From a checkpoint of a small transformer trained on Wikipedia.
Training: a variant of Muon for these matrices, 691M tokens, 5272 steps.
Each number is 500 + 50 x the weight over its row's rms, rounded and kept within 0 to 999. Layers, rows and columns count from 0. Numbers have three digits each. The size before them is the row's rms in percent of the matrix's.

# k: layer 6 attention key, 512x512, rms 0.101, rows 67-127, columns 256-319
# q: layer 6 attention query, 512x512, rms 0.0985, rows 68-127, columns 256-319
# v: layer 6 attention value, 512x512, rms 0.0973, rows 64-103, columns 256-319
# o: layer 6 attention output (transposed), 512x512, rms 0.246, rows 64-102, columns 256-319
k67 098:534433463445478540495475508429489436500433527413528506430439447503523469442444520551451542455491499530511538473468423473433568453534507396485578486536474402464458452454555635458477495420547454
q68 100:488511465549426451481526508551540493471471604484504426480535527515584464541536446512534512470524470444541479484496465534495446476428582473494504384542441519473496462426547584497466582568557414
k68 099:507435586490441595523490575508423477427548487437550523499507444459443574482435562508518503502518458483495521492500516467529580421460425463544455536501507433382507439416465493517519503502473518
q69 090:509549508476527483495639508439487534508489564476493548529570521532561448499392446450491484404545494458466502427546441470626552500491613483476491591485490498487443502452532522472556479470444544
k69 084:505583489503436489549504416536530502483472432508556473560462463448512507476388478519478578504483481444458520491565511491477492467540552488478442451451562450452582489527611526586479466517487492
q70 120:489555471503424543471515492520538501471494453544492483521541559436506435497547498497463518502476456486545488484460500388470578593561534461472485514476545514527525490583490501512454423545509577
k70 098:565494516518525443554500422541568454477461533433440409604408561500552504450533492393421549439441483377465563580582468472494509517601578547511519597496431514487462550505478513493517484476515386
q71 094:552496453484550430449520560477538453461496515434477522483421509534515424438430534482558501544475503470455442434533490576630458480482499529471516567452532537477547430502520445672478600489498518
k71 105:495490590457533460538427448408497493472532558485535522426524527493481599514407451378554483544487444427462573430482366518403525563474463470484482479437443465484428454445594529563494431482493428
q72 092:519526547425510521567479499633518526486449509499533508600554502567496483463523491557577461545552558495499535502497562488476471580565575490534547420474476456465522472576453479438522483516488525
k72 098:516558538513498525550549516567485401557486490491449511512508528522444466524614477535467497470519510444486514588551606394586424407491489571495508591514509468538487493473483476505555486588449402
q73 110:451522449489439473457552548575449532509454510543484478500487479548547513499489523546523625532530547520565623480593558531433472448533477521476533512564429455461505522559501503509489521586553527
k73 099:506488453538452491485572484505544439474477589450531502495478463440553462405411484532486423507514524528569485528560484436478479433483507542436594545475473586469482513485467507458518501446535552
q74 102:528506453492597492543463426497547551565527365431448497532419434516580463565457468491560487494523380517578558494499539506469571522544460400473570510497483360486524476529477522456397530546468552
k74 112:455442536467562492477488488468404530511597506467453468444519485567513512481429444491518560515418552461549521524510475474552513461477362489574540412527439500497539491470498480481469453405549439
q75 084:530516529479379513487471332480549499517557482557482469509485606476514495507491463473559479538541475499592549475476475486493505462487589473482520487559519484519536447471546437468564488595561486
k75 092:499595533452546406574415506487526441429506507602481483554439424531499484518415455514432490505541478468496517506471499467461373454539570521438517570494521540453517573487580377506511502469486535
q76 097:498450543540525381491474535430506440550449544510513440409475527551507448521465484523472507608557582517465551439453468488475579546435418535427575477522524579655479479475434531572452550475450534
k76 109:564409454500558464494528521452496469438566532373497535536507497511419433514464529446556509481547494503590586452511496494478572485538399477509493463454529520429480497493513437470556439432591494
q77 132:513382472462539548468490499538542492484494527465420414456494469482493463479586495570407513471541509428430468536535555518588522455467477523543483455504426573484549483568516556490555436466461325
k77 092:520440511504464458526486592446453472446580553458423524574469526396477553596472519536461515490529514392496456474503451541528538470520443436513474502466471473503549417448673472420515539425497491
q78 107:511471531590477494612501560453388529460568561496530480509528537508474441475487509490402501587502565522442413430452452519599528464506471508545405461454470470499539496426458490542462467350459522
k78 104:479487478517520524543466563529508497526572458490578515449581539460549503573524494477466514575525487499490374510502478483511596534469452485499510427544545473509477508499448557535489458498520532
q79 082:573472481461494573492541462592589504353425510447478493566457442465471551476409491548441591583491538543571491524521516510600531477526396544523500464533492471464549506549509547441477479506474530
k79 098:536488414481539493487499400510428467527464486439459451547458469516577517380490415516541565578440528598494543464604527510400394534533429521476532463491385516522464477532469482520426479425529479
q80 103:487551532529526495519430481469601570538556479470533417501495500544458543512525511445524482483523457459437521513503511486502454531397540615436445532452461589440401466486468459449482439456484499
k80 101:474580490511608507546518410519463529503474453499427550421623585529521527451548508505546495537436513484476568582533489475449468533390617526478489441468568386526446495528458523556589498601478513
q81 090:472508496494518501482450620565463574566588608523411599489541426512399474466531458589526534425510489597511516438520498504448560519433474492485517458569481459470520465398484495423514480454561487
k81 100:405460564485568460554527533479430515458469525471571489528591469513480471574620489560483450495532521457484513475469557599493511553545423440542487453486497487526490481341591572486522438497486446
q82 133:479486538482469449506524574488506494466486563440425495419589511521488531498380473567451542520580458438406540408552431576481462465435416571498464462508380493470482496529467497495489590500461493
k82 094:465440478522549544516541462447450419443444533368587494550553542576516538458586507548475480444550546497456516396511529364530594480531427497492468491564516478493545511545543567479553432460581465
q83 099:518414432547497501509492515458455488536439492429485431593425446544468492480524399506541512584494562460542481523477541487568538478588432444516587538502466484574531536589594492504372489575420452
k83 094:471566402344537536491564457554536521481508548493525431471489492531465608499376556496484513387448510531546529545520558496475468479521616434529557497496528569557409453574501493504491547453602624
q84 093:504459511488576542503458395459494453467369564554437483523548556508515534496534490531570561522470491491502609379430488499486456487435530427437524525435512511504538431595534502508487466478517531
k84 098:501547499522548479517567412600438525482411540492402500491569456567492497447427534554558478501386480571525563458507404556446515569438433498455547431559513507553504511612537569556432447406426438
q85 094:547451387542488515574602554465553552526438482499537457448429430414484479469484450537536468471462469476512583574446526496536601484477475450473537487470532395543418526443483523571497485475579472
k85 085:449491481425519484508466447410459384524389464495686462539540499539451472448385553477490565518450468514493511497597513559517544414565386468478588530467533610503493476484506398615456503511453528
q86 095:543511534444400528539474498554518598372482591560521508476570525418452547443444584488492575542500503471471500497555601499515403469576523581441526585494447491506545563508524432548522472439379494
k86 097:556494488562574550567496497462515407436475524489539457567454504438572569467404529503482514474530479395513476470442485537408553395555440498420522545455454595426494417564487514448484504431578444
q87 095:475420510549455562417472482491484518499351483482502487440447508500542527397619514528515458524493510466460422499532468465522481511502393507493430540500477511443502410505399501481514478596488569
k87 095:510565482467532484511531592510599531564616460523389456447501452519500483499393475509487503495460493499525396529440417542590571587510430455612433554457478483412453462518468439511440513551630469
q88 098:523516515465533560545471407433485417511565464457516470508467527529489507497414430419483440496430553553629455542456500500463465457494495462601500510459496465423538451469501518526478429474484478
k88 092:548532470511534495511470499482544615528475501488462448551535410518464523470519446499449559473486556559534473590526469565574549460416430546392449556565332496541477543523442497507476540486562451
q89 098:474464426495539468396562541511399466472499476442502451472525435534572418493585480544597482539448499541478432460577491502553576482503406525449495429443397528526501531468507495475584500481654450
k89 100:519560487442461509421537539513472438534411442434591492417557500505526593499459517487486492509449517564534545505441445467461571570584417471523460501438511436463537561444489583518421494449515474
q90 099:503458589477408534484537503462485452530549436483593471479569559554438545472503497499504440496552454470433404455533396512613485465531534485398566542451501544538484477358541512451527524478576511
k90 094:460524516457491421482459524503478428534571508473564565501535512483556489488499540425549590434464440522511504506592556481559481489469629534517451515440508468487547539511517561577547556533432509
q91 095:476519452544552439537549456510490537531372473447525557566504443528456499586503514436571460514506569507436556493458489528466441492458613408478539460501570459466615390536456470396452506456396455
k91 082:457528489454494431548433561426522461461495449466593584515429494469545497505574579493432549500553466473521550496481498548582533461478432509528468428503505463493559435493600494547544438575511581
q92 092:470552510516610489493525485587517524549604517521520523512473535452541526418549440553514539521510522509397430550517522545455467583474549509502574590510590405461521474578426536419426515486514467
k92 103:534448425530467435469538505549596538479515483494502559475403524491495507486544530502440568439399477459552469504483515446502514551549397501431481567520466547546483470431479512517569498565490572
q93 096:517542517542545482511531455480409508523489447555556532482512487574514465476663540469524419587511419490497448489531446489526418498487512529528445577520459537543472518515498431514512444444524524
k93 105:506507539554473539512508568560491505466485492563549456522519495518488511576551557524571468604570456447469452519430584462526504482469520540473488534482453577488484489473517486500660490580553465
q94 097:551433471501456469468537489501442380477430531431499528458575549455473554497448537482487496484518540497529526435495554589542420598524477529500485495517501421445529574540517510523502458445462511
k94 106:522506481504475504493526495461639530551509521445528473427527514466572589440423514523495515494460504498489555417518381537462559546373494456466459485550552461523485489454490546499442457454422538
q95 101:480563544443483558544479587475535413583569472478493447598576481609500602389573540543543409561520552442497456511523458473565542568549481559549548577531532515529530481499480416493440554592439479
k95 103:530442457468465519465532530589505533515500518504431585450517540511491437449610507510475443516500548519539559534426549500480466440547498502473494573545513406462472431527575446422639540500524422
q96 091:440445476481603563517490549535472423512447429428473500485466524445513458527503426584525404609483555480388507445441526501500503537472493468456463471507451493554452520548458526502450497428464454
k96 092:476574515487382536501487508615481422503405563547480536420564540618499379400467536521476410457528512473544539598492555432440457465552539535552582368531574519493578456444544563487576466525451523
q97 092:564495526538516501510482472556383563479531590474455470469492486458549573458487492519544503472450607446467511504521429505445432490435509546551472580532561557604527498501499464486425535448569518
k97 090:504442497598549527497489570460467505359566553412562517584503528410468559472481481611495543546576403499511497478535526544519549547522396477487479471552479437480547499492487505499513472480516518
q98 104:453494481478483488436539512516540465459504592516536509493544465459514487434508487539507443484463577509493481539522458535558521510433461526595530522467406580486484503446539458542554480432565514
k98 094:401402554499480563520494520462529527444547500464545507587539510479495564472565474439554484504529597443492640449541526546459554454499558436501554505494523484540525488498446540428534487478479386
q99 096:504537565518500485564462477522509582360492565462505508560463452495517606383472573444390507414527520492544561489516504474467471491514621529491403548482494569503488591528516475449611440556540542
k99 103:557466549554465441495351492520540468535520539565489534550503555421511499535461533560437516493495495512458503293537437515424484518580549497467484456456441560464529463514592510426513454453458494
q100 097:455453459504561382553531570424490434486540571524441536419490544476540567465413522453392514437499511504496482453539517507505530501450495571472576462423467582448461507520515523574504528474548520
k100 111:506409445497545530449557420434576468528562621520528448532526516489448500489503485492367511484510517536500465551418467515475592561550511491511601471549461482533457632542403485502471450513516489
q101 087:488542422487602524510482497488427455434470496485502499469492535538491516550517446569538608589414500552519513569505513463424531559457560553544520533535531510478463478512516473395577524597551449
k101 088:469472525423513618440540519427457464505476455470473482403426436531503520530467543500512506580440438446546500569474405452550452496541450564528555549537504541556454460466422395588500566438559522
q102 093:532503601549518602482505543540507452587591602460440435448530514537538503478465489507443453549486541534449512554499484496449629465374537579520432471582527470414498478566503510462540553456422484
k102 092:559500488551460476485583367500517511488483471488618510529502524452504539523498488475539534384460402458400451473521517553485516385501506392497463478484527517457490483455621518526521496390528441
q103 092:574534422558473594505544475492593514425415432471479515480504469523571485520522543420481524408498410475513538516527548593426466535517467473412469553530505448498484457458498555494428462510532546
k103 091:504488475509483537486489595444464482514607518603516495527450486551416482497506451551494516495559476521575494546507533427515507486553449528536472544459438518440472516532569476458498472553607542
q104 093:483530482488533542496524578529352536524543515463577495539500486540538489483623444525561386573637525450429502445503626435508608519536488421562548624446568538574496462532482454455537536454507600
k104 090:529507587523477527568597515620507551520488480592461556469499497534483452494661476580483516518570376493474507582535613457504449490550528493539516530628560484479546521475461496482598556582505447
q105 096:516501492469479528534604611523497536526456445471444533418550464421564507534564507568409506467497486502435495459550493542628439471532492474470507498517427513543496557512570528446560564574465508
k105 096:481536521522484570440472443485539556521539512553518504568517455557496501519429531455541531591512500490531588538494503440551418487460491576562489563528538558502561483488508469548510562503425528
q106 093:509491532465543508479467493546575534488461509468426492460537442492521523495472544484600444520431522494537517499529471548546515427547439547466442500518631475592504526512482442541481547442474425
k106 094:467510441497506499473528479484565630521483453509546476529468534437495579526529484481488487476423498481507541505507479440478492561534531500459522554392492526540517608459571465498508504501387463
q107 108:546563528632495536592512546448514423559436474563536509506469470526494480513489461394549519403421562496528526514480474485487475501512531536521484455504504449524506468425501564497499468508433496
k107 101:514408472504505433493526436530526545501519439493636521622470477448498525533514508540485490484573544521549494455528499466566419476579565421508494533510487566550518523427530472502537581514550541
q108 101:561545533483505492488379497559546520599509482472476533509433526504514519525415501435613515562414493454540434524499495393609524465492563491555479532525564482450461480573542476540417616537534530
k108 098:519532522439501421520571451490513497621535466565422453438454533570476539477509489510473521544497482397525444581598564448406346539485483533548514599525535462628493505476529432476491527519497529
q109 097:495434524378513480532575541478496545480514466563360467445553553542528528499546574570462463486580564539535490517473458508593541528471416440483425482505408507461463546439530526529488459509495509
k109 096:522558511421406601576509552516417519502539493495480452495497520523484492496533471489508442523495504447532508457547543461516470544532529501445473488457500398501541358403469590471578468375456462
q110 097:420464466547555532588540488487466498410533471513464476414428455513399469444547571410496478548479454527481513440462564541496469467532534415443549454516572449505467471405532632464505567552484507
k110 096:510470589448428554511382525509487399449547571463498503460457548343534509568462528477498537497521451529501441498520478492587536473480504447516473498480528547462528397440429489495530427514432540
q111 115:494527535580474498451456472442515523439508449519602508526427510523524538510547556452501525506482497573519443532498431518421530514514533430473499467548427487495506472463402481540462495476490614
k111 092:462373553507480464522545554430454338489478525468514529444472462473510421504439507507451542600469477529538540530542529533410570536464415473511511488529430472499509532441465524461542525496562517
q112 102:527438467451488535431508563501520544457528565453504478471399503521465473557468479530487445451521565479455466574508550488510540476485492475554478515513473524439564490451475497462479528537519421
k112 096:475472532556606453568570512558452415522441451509527475597451560416491520420544421490490510444545539460457523462470461521469588572499504488522552460550586495483569409522549524425447473496505465
q113 109:435464503479461498484655558508472421482412564421571488519483490475486483426482508532484516474457505478542545435440536539436574440521417515479459488477471549497446583486525534489513494466450443
k113 108:518322445587558432421492497453572482441456558455516415536502547486575530514450458506429577429450441531535473519498394542518492501631413535561441485472459554532515523509491545534455500450579464
q114 102:402528459514549513596430523538426459415429414442524577583520465509525450518477636381364469481465446567392522494518464568502517567429547466519412501495451477580509637510518532540450473471496521
k114 099:433474494505499539531525480400502487440523435459470502416459524450548473529403464510487453574491527558551530411532377509426561550458425533442477417426531461529564572397524596540499500520460565
q115 095:505469401436412540497514476534446526498495569468470506514504498625610542413488467550494495512499431519512548402529364525515587487605475420514607440442444522428537458445585550478544541522535482
k115 105:490492496510560460521554508529449502509476526424482453501449448474499496480509442450408519445390519606540466537536468450406592552497448582460548495478427498568516513581500534506422446483536484
q116 098:474550529444521525491438553482490445375599501612531525572538483412479530432526484544545454481549487539451542481559489512460433467480552532443383467486413548531551524503487503423498468480574482
k116 089:455479560473592487537478509487456538469544534550537552538425532505475561514554444485452498474507578523447534505506528525481604547376545462509415472403530485497531518524376513575481520526475501
q117 094:487522481515446435518561428467561427518537411392581423514596550517569538512470514508474416504529493445484482525545524521480404559439468476567498467510513438539466509557481546416513448549475512
k117 091:565495570505530480406510441422527556417556582462485451478454392471478532491485516458427530504498586445487515497422478496444492524627501604514578501520501614446509516437563471517518610431455464
q118 099:510572510548511390510486542483434482572563536549520585480502529496506610488509517502499467536486546497422435437519504509509579453500495515507492484453523538477502512498575423469528486500467504
k118 099:517517391520493434408431520656379504475424489571522525566495410473463470501546499513505618548564507614491503383454443549445429487557430505562486497433446497519564478435451452497528501526559503
q119 120:491504485584514528475527427481519522495428424505500496491426490478459500515536511404606490561416449563543466516485462396472531440577482474513490481526511489527477425502510502554440484538532539
k119 103:456406454443515490454551519493602450421489509455483441515555536542530534453448506508424491447471533534544573461434490500482512514539438552470515469511492500578401463597457531533484487504570506
q120 112:537508529467486423533528470478473541493481449532546481544518484500541525473466392571513533489411424455570463498544444405520437483565578444448425470437596480481443519432541505552494500408401527
k120 104:420566484531481539478477374625496473596404384480471553499512495478537450513440556538524553519477377519508487496545474488477481430466495506566533447437525397495500524533498490503456507481577510
q121 102:481544502466516464591484585520522523535430497489532515442537511475531439429558480473480457504543506441431506518508471563478525459494536487462393561492541575564464438449450491433526488416498539
k121 092:536499522523512520574497502466489532487502479531570490520540550481403523579451499374560427462473510486561466464570507571551406444380572515443478555497591430543532456586425482544520441584410520
q122 102:526579552455510490509426536524454554540442447539502473448407471533514509595545555476522475481404481538488542507480425473439470479449538472547556501415506403502466499527471509496492472508413492
k122 101:474543534513502545529502495555493441481497493527494509435583420532473504425583493470590462574504463462521474491504625466544413476558472451486583452462533449520489467501537478467527558521480476
q123 099:537574468514517579495546514546535519511450483446427580517517451536579472415586487556528479583557462529524477541498581458569395445564493575515470445525487423531463384503415601472477449568561443
k123 101:430480429536481540510458580514555515507521614564498531475387508516438452514561545534468482427464510476513503559528386540546512446513441483586517475448505521392374500531472487515619495534551484
q124 095:489453459447450503417602560427593442449608507496568499410552502451548554491497463452469474514465488409500471531570525551616449513479430466560543500561462476519444537436364575427511471440482486
k124 090:529522415500460539458538452505575545572372465522602444456463501427511398464453476489610523542490549484503532450582538495511419494525502484454484457467521511612589513507513502519513524449499518
q125 104:524533535426513495568520544432500533561512509596500573453497483518519537511524552485547524602465457497486481495505529443385501655554600493551515542476445509517428435449450449494494524506522543
k125 097:541590438395466524491550477607513483529447438505451472433489569545390502469482444583545452578426488512473482474513486452524424418512571501543494526522586492416531501546546532547442461481457476
q126 103:497592471516499509523573454499566519496548510560562392480500534481518449515529532479558553513424476557541515562441465489441468425471520402404500497462557414430527468529506437421415515550523543
k126 104:577463444466476511482496414572510478530471504487421500455571445602450546525524435499496453513453493527573585497547489473511431520529490580560562523510540553517442538569564547555552568564535479
q127 100:545506450461545471546441364494480449553470465511503462513467537483540429452465479472522442520506434501499458455512507543429459514531612517495536447487484422478467556514546532484376540469600461
k127 084:421567505555566556535500546487506644501505472412565488439542518455476553603496433485505605500415492578564415463505475497531601460402568480488568464414437506555502378560449529483428469428544504
v64 094:531533472505570538442522416480518544565607558593533485482503514463525543513539515412576502436473431460478440408512500499475477439390465525507574487490501370539433532546551542483493583438506498
o64 089:535562502425469480533640475474505425474560547449547466541522481466598392470505445499490510501580574574516411545544539467522464457508538469539402505474489493448451560520514487581467477548532438
v65 100:488500413511499482578456477374529550507530452481511591513527566541453463449418416613496508556535418441485541540429460450542486536484388496395467457538488524444485569555460445489483466467471534
o65 096:537506521543537541610546549515425526529405463541454503458485507506499510483549539438563527555528460335410452453425488477432505485586438523517533554503502459517525414520605552537497495513470521
v66 105:585479407453521462437591381504602489427585489515525510578408443413502569547526496442490561553429477489449453455537511501548440551467388530525488521530538504506483493512539574515436531495455440
o66 098:496472401449478442495622531514550509418456513485481408453555570521477440508504587483459531533537457501549536454447417548452554479512550428387491520427444445418437563471530462546466561509487481
v67 093:592464505508476499540532484470523504515571565484504544485497446583505420561512483469562513354617494512567444613539540533530429425465640572556457525490587462475513451531560476464486544506483540
o67 090:419575510556535585618438504440402472516521461526503542506455432433537458505448459377504515494455458526517463508426478482603532511485556459516485526638535491546473434467529489456519387510501482
v68 094:635580532537513475562552499545476475463478471578464478485513517508558585471561492373450483543517546433523534493465441539531482527511402515477496491468454473555500444524532392493546464485499562
o68 088:508509483555496473465532464553552582452441546576519547499438525369573567411515568497522514445465576526479533479491499522537588452560403434439438517490537449520547516561536489541569488482498497
v69 100:509600498480544573451509510588511615526543562517546533561503540535600533476522492519542531532445504549507549551508499465542599544528472484557469510504438424548597540408550389523532452484589552
o69 093:486451560482493432411487495629484463543491491482544550534480465592490497477495463512561504462484519483511544506552555519422405513513533526438514440421505583450498495508474552471485522584432622
v70 103:552537526520496566485489504449524537468575435507557577516542373472544448488587471576521494479470520474537553443435454563538447548570528484533551498549450518484476475504502474461583446425514473
o70 097:490423498498467464456543583384562488511503409551448465580486506501465502594473513487492447469498470561508516411573470511490527550501502467395546502412431483507444543422474457549554534543384474
v71 090:534572483565592487482534431498499553599513513543513511490506444509518563505530480527503618478514526493458453439486483521534575492526436475462513497548460447533485470401481532459501576501572439
o71 085:585445463502490566419599471554513492459510432563523444505570551499467550459534485443509527461518571437546483557427545443477489470534589497398593528539527558542663504480492468555558540525530476
v72 091:456530449504547475425441514406531555528495486539432500503495574551561543534457566510488447555453526510461472540522446532545472537556409501480590567445568495520390449549367365540487448597438452
o72 087:451549624528502555456472479559503505529502405497489507400532449520524500546511552469505500505459561465513498514593469497405494488502532558413604489524387577567514480480488494419453465418521451
v73 090:424568470426490514505515436516452484536523530582535527532485588443476421499481515525449466507432512542491489513423519547485448532465455451484568489392467554564634541618475465472513428459503528
o73 090:482502508580408453413528463508544499523458482437532449578480474511531457506486449612420521507555511427524505561429511563524471409527558495565492447507513429449453498529498552454470474501465509
v74 095:488648422482466478540508493412510483554482425492502451481500624611543469481536455475440491438472627501505501537484421499430536514471527552485519542518462398464445498443437448453488395578479535
o74 093:453522480501479440444472520566377497491520453495568574471416471440561483509497500584509387560494493458514466513562573527515506463555515463545520485461521535403508489537491484392446526552468519
v75 099:505517497498557471553586448416578479593437512534498472508586506626451449427502543485534412499472546528443489549523472519422484440455532529485481524445479534492521557496423469439548442516577437
o75 094:472465484456513551424547417583485513502379524528543468490584589487445525538536530609437498532563576472463476476486505497488472501604602477410487452556588504498555478482509495460538494473489493
v76 098:525519510553505377437513579456435517532515416587486580520508540449551545558395539502548563457505480475520467472470487536398520358459400553465393568484469489513479453561481500497431451494465522
o76 095:513514441540511525615537517502513503496491478506490484388415506486572441480502450590507514580491539510516384571602568469406403544558485439412523501417529560452530426429541528531501530570487627
v77 090:514514585557524389490472612478550524455574602461474533444512497537501541599469486490474472548546418492397544560535486487510554512524468485441515463604468548451461451480578521512465465543639536
o77 086:476592509493557528507493507536454493454471488472544414488444509513530469533516442475516518467574441595483518495496448519438538558529580449464532457448488471404449460477497523503490571495468534
v78 098:498404610530539505609427538452487451529470450528557590467498482497484541549500488590519487464510560527516463564414517587486535506457491444588542447552456522575540503493457454522488471466606515
o78 093:516463591542483460536517474473547502490568520488498483607585517456435468473555559476460598512447572506535553448489543459522457470445525591448441409572391441403507560543456486488510476563477579
v79 094:468443488526535562548488537514558570605502442506512529432513483489620554533517464569486413368581481586560451495500516542516359518479391430460519542489491511548485521546500449477415464481467538
o79 092:507489447465448503577448540459481485485532610534498446499510494515485495507609516451481529497614465465483446515528484574515496464543551542514498443542445589458450532488610572492488582546508523
v80 091:602525536509440487500498422544529485431557413526535476559450489558545488495453485598475512463455550487516511502518519447423500528514559484524510581554479456585482503362405434478552444513662460
o80 087:556526502457527562444494493549430464524473598506468517498500549609377517553525529560557522483514490558415577441592410501404519538568469502538550468611515487417509473499450476493490571482541494
v81 094:535456506465545501548629490443563470430451495509480548482558514485442423624482594485561465607504492524425477584402516561516483486506522492519465487549504487537551459566447544471459569528416533
o81 086:531550621564556442464434573429562601430448530475485441415546480480449417505481442471500547480536521433483480555488480556354505512470566632487535487524497586522489555486483496546521496575458507
v82 098:431464507485479457490483444374462523591482522470387482554480544502389481486576504482642472510456532579468574477603480530424433494401529543419511525515511491505480463496447506497533552563543500
o82 092:600510494446586467488574451445492472439506586417590490363529443429524505527481608577481479474590506435472496554538541500549485505480504523484538528538474481500488517519524529545389533453488538
v83 101:506556463489573438559485446498573558475561471520478577566504469445478559446560560471523492429496549403511428421425505535493528462521462498514445477558498490631491444566465492494425513486407583
o83 097:505405468590489552531508527515481471504486502570465474482452446547504522410479566548562530482461425515543431470507527398509460450525487568474437478474465547476412494519507460564591473510514443
v84 104:598546526490588562536467491451378557522571539605439531525486432472500507486460459468499473557516429604570500545502550571377516537608516484468498496445531516566499510560410544451542503463526510
o84 101:520495521526473527486535615497525398541526494512478530575451490440580548469513542467473602485528560422491603521463497552481598492504527500487436568529511446481507501418487516472460547402435598
v85 100:527525419591446539442491543447474470561495521393556484494453467496490523512562457524520486570444474503399503523516549460511501502588586498580553461466390444459572530564548487571542503476394570
o85 096:461431478539528485503505515486538445544575575445482508539492425516460496532485587493523535498438550484445472496565636514398483539538473518506497429447442498527437527550431480490529464579461475
v86 098:486586512536459492503573444512564565541491467460498484421473613376434574536387517476534578489552476498561491586426551500380570522536436661520519521552542486512502436481445594441555562517488543
o86 095:547504380533493482536509515558436504446548558575472540512546577532438489565526457508481494443416516429509548528572512552535427458546554484504478548443465483516577500522513524537495577503620517
v87 103:566442506481416590461531468535502529543611494478504499523591452452513513533545478520539449610495547509549498454514497526452582501501521480524553466533406448545497481515594499426497535447560549
o87 094:515513450526535429440437500465420577494428504461502543558529520559582491535387546381550533466540498539519534495419485522504434400511533484406451547515560533452477493569535436534506579559569508
v88 094:559396468491486529456531512403431456458501516547483550463462429529478565436533529507542494627534466551533396454490516432512477457477522519479551564516512474460477552593604475534485483427520556
o88 091:500524520524592350509505480524540515462478582516481611610582532531509378514615531500443554512498431594477552522562568619479616532533433451501431518593473477513472519580411541490455546495522470
v89 098:517518563504442495545599524577508589426529453496544456498471521514501564507526477600385502584542548529469569507508542463570509501614481503474528561511489504480530455483472525423554508471481528
o89 093:542498514462544430486459495425555508488558523526435579489442448513403521476447480472491485479428494479493474534500512520519588530521473597498516489491360383448479482472462494577448533538428478
v90 099:548463565493491613505464481536450523456563534567513457447588553515544573452468539535548483432555432478457497448511517548449443533567475401500562509587587547525536494559420522526527490493439532
o90 094:457557535514547474594450414467593520507487522500429499522521466523462439536424444458455528533461532536542533437500519411495436493490548482478560500545480502512465582384486488469454541501544492
v91 096:490534472470487476505519485537501548518527488490559544541511485591546510479598470432508504448454413460459587505512492517486498506497638524493554432539535497491521427525609482471495589428398500
o91 091:635498510426551547465490486535522548500497521492491470465508540528549543493489560446552533470505590532495507464502550462465581462519454479514476594481510522551565543549402486485422479509513548
v92 097:434442428508595447532500411522523517511568548515516557448436484509496466545514485485501500547419468513477514517478521367443564467489525457540511499538377543604548534465553491539580469525472424
o92 091:469516498505469528513493543553448454440437581383481506533490480503486506539507566434415489469563538527513477501481526565420511508515533519485487497516516498545579513472419531545541442474516553
v93 099:588456605455498608517559505570485551575465538491468547515467564408550488521494483444436432473486517488537555494429626434522519583553404472511547550531559442616538583506510550529518423445563522
o93 097:428530523495507581462561495487508452523489502502563509552569471536512470493540551371561557531472500537433560535497543596480476458536482543546541498514530533435609542489445476391491566480540562
v94 090:480459571444391567407517568505491469574484403522547573472492447480450485459414511383494530514489446492491496517464539494538498486432455530625474412515439454473476461467393524468460583506457521
o94 087:461578494539488512443422532501514523604474562536492564458562510519605555456499580422544540408519571436586444540498480533473469537530573437608510547544514504506468499433567458582411452532558468
v95 103:508496442508559499457431437484469373509411556544616504527561537389496549490530466477501590492459457508374459523403562385508502527468447495500521478372530483615546552541512477466591559583609576
o95 099:439495529531441442516536570558586483489549425530512530502513550509476570430437535470528480569460496497502482500533450517426428429523452537550530541529483459426511440519438510534559439500497527
v96 101:458519464505447471449468506567485577421554542511423484572507512509463542463433490562527492510556380487555510424606536435500506514627541512560613518485393501439445499515484566528447447509568498
o96 095:533499586394557500547465397589441545437461521471537511437542514532412500480472411487554444497435535492493488481447495424425554513543504524501509483538539576450447496526550398589537405472457434
v97 097:568448614494490467464452484493559482425499516517361445472572468498463385499541549527524499496521472462554494497427481458548463554436541485461483543447517497463447491470489510504569485481528648
o97 091:465521480558433444541630502513462542380556566510487491556497473473547507502513490504480444482419534514475597462462500598592528516416497509495458439507490480445595575593429540477538477554482476
v98 103:419465505466661521440572532509525472493603518477499495626546521516492515472505460441537518456437513488473518467548542492500475533554515499477500538512549469493483524504424502520501458482491498
o98 100:473529478404572531474493532468508510529443483447471540374425504517543445487381445430513529537541456480474471493469501506460528471454466551515599456516521575399586431520486438483459560522503440
v99 094:552493509467530490525416434501497516544506544503499476475505565436424456455461453467534487530513591610544515521513456468478483440385539496513475579399465490551500563578501461576518521466469485
o99 091:601494451549509496476569518427424435545540538510545441536486461440492433552560497509512452440446397405463548428495429520546401430485506573511525518557576459545537457481446558457520495426522560
v100 103:446615495507504390566493566492582524478467565534497487533433577502434583521537564508489459531510468560531524537468463472514572463542516515522493502510532595480462583579596492475610463466439476
o100 102:438506582448504471548445506466458471563527596468437527549428571419510483508472535579502465536529497493548504483532473575524392519531476480459441576361442459442484572438478495597558505430556491
v101 103:407555487535561443560477467465489565563554517513506555444428489385522503628545520481588481498490427530487473563523534511548494458511475522490562541530557470430564480477440577486521542422514565
o101 100:476474476503607572555485529451508502536597490582456554479552491463529411494526494403489522554462452498510563484522471518507508570540487482432417581577447401564455486556512581419550564484470499
v102 101:555581498476486495415485494463582461616495525505555365586535494464488436539536498476515630484494569518470523452578625455541518498580550493430405455464456456422552471514512410414527498504526519
o102 098:553478455443482420523531576506537500465520481510538579478514431527477495547498522431528551487489447482503574604435576524475517518447485505542564443476556459487472464404432489536423515542468448
v103 097:554541531545484537540539397499478580487586513495582508489509461493499504535471496478538498464450476555463549454567550547540470492434426438432542483543407543532480532509530422427583449616540430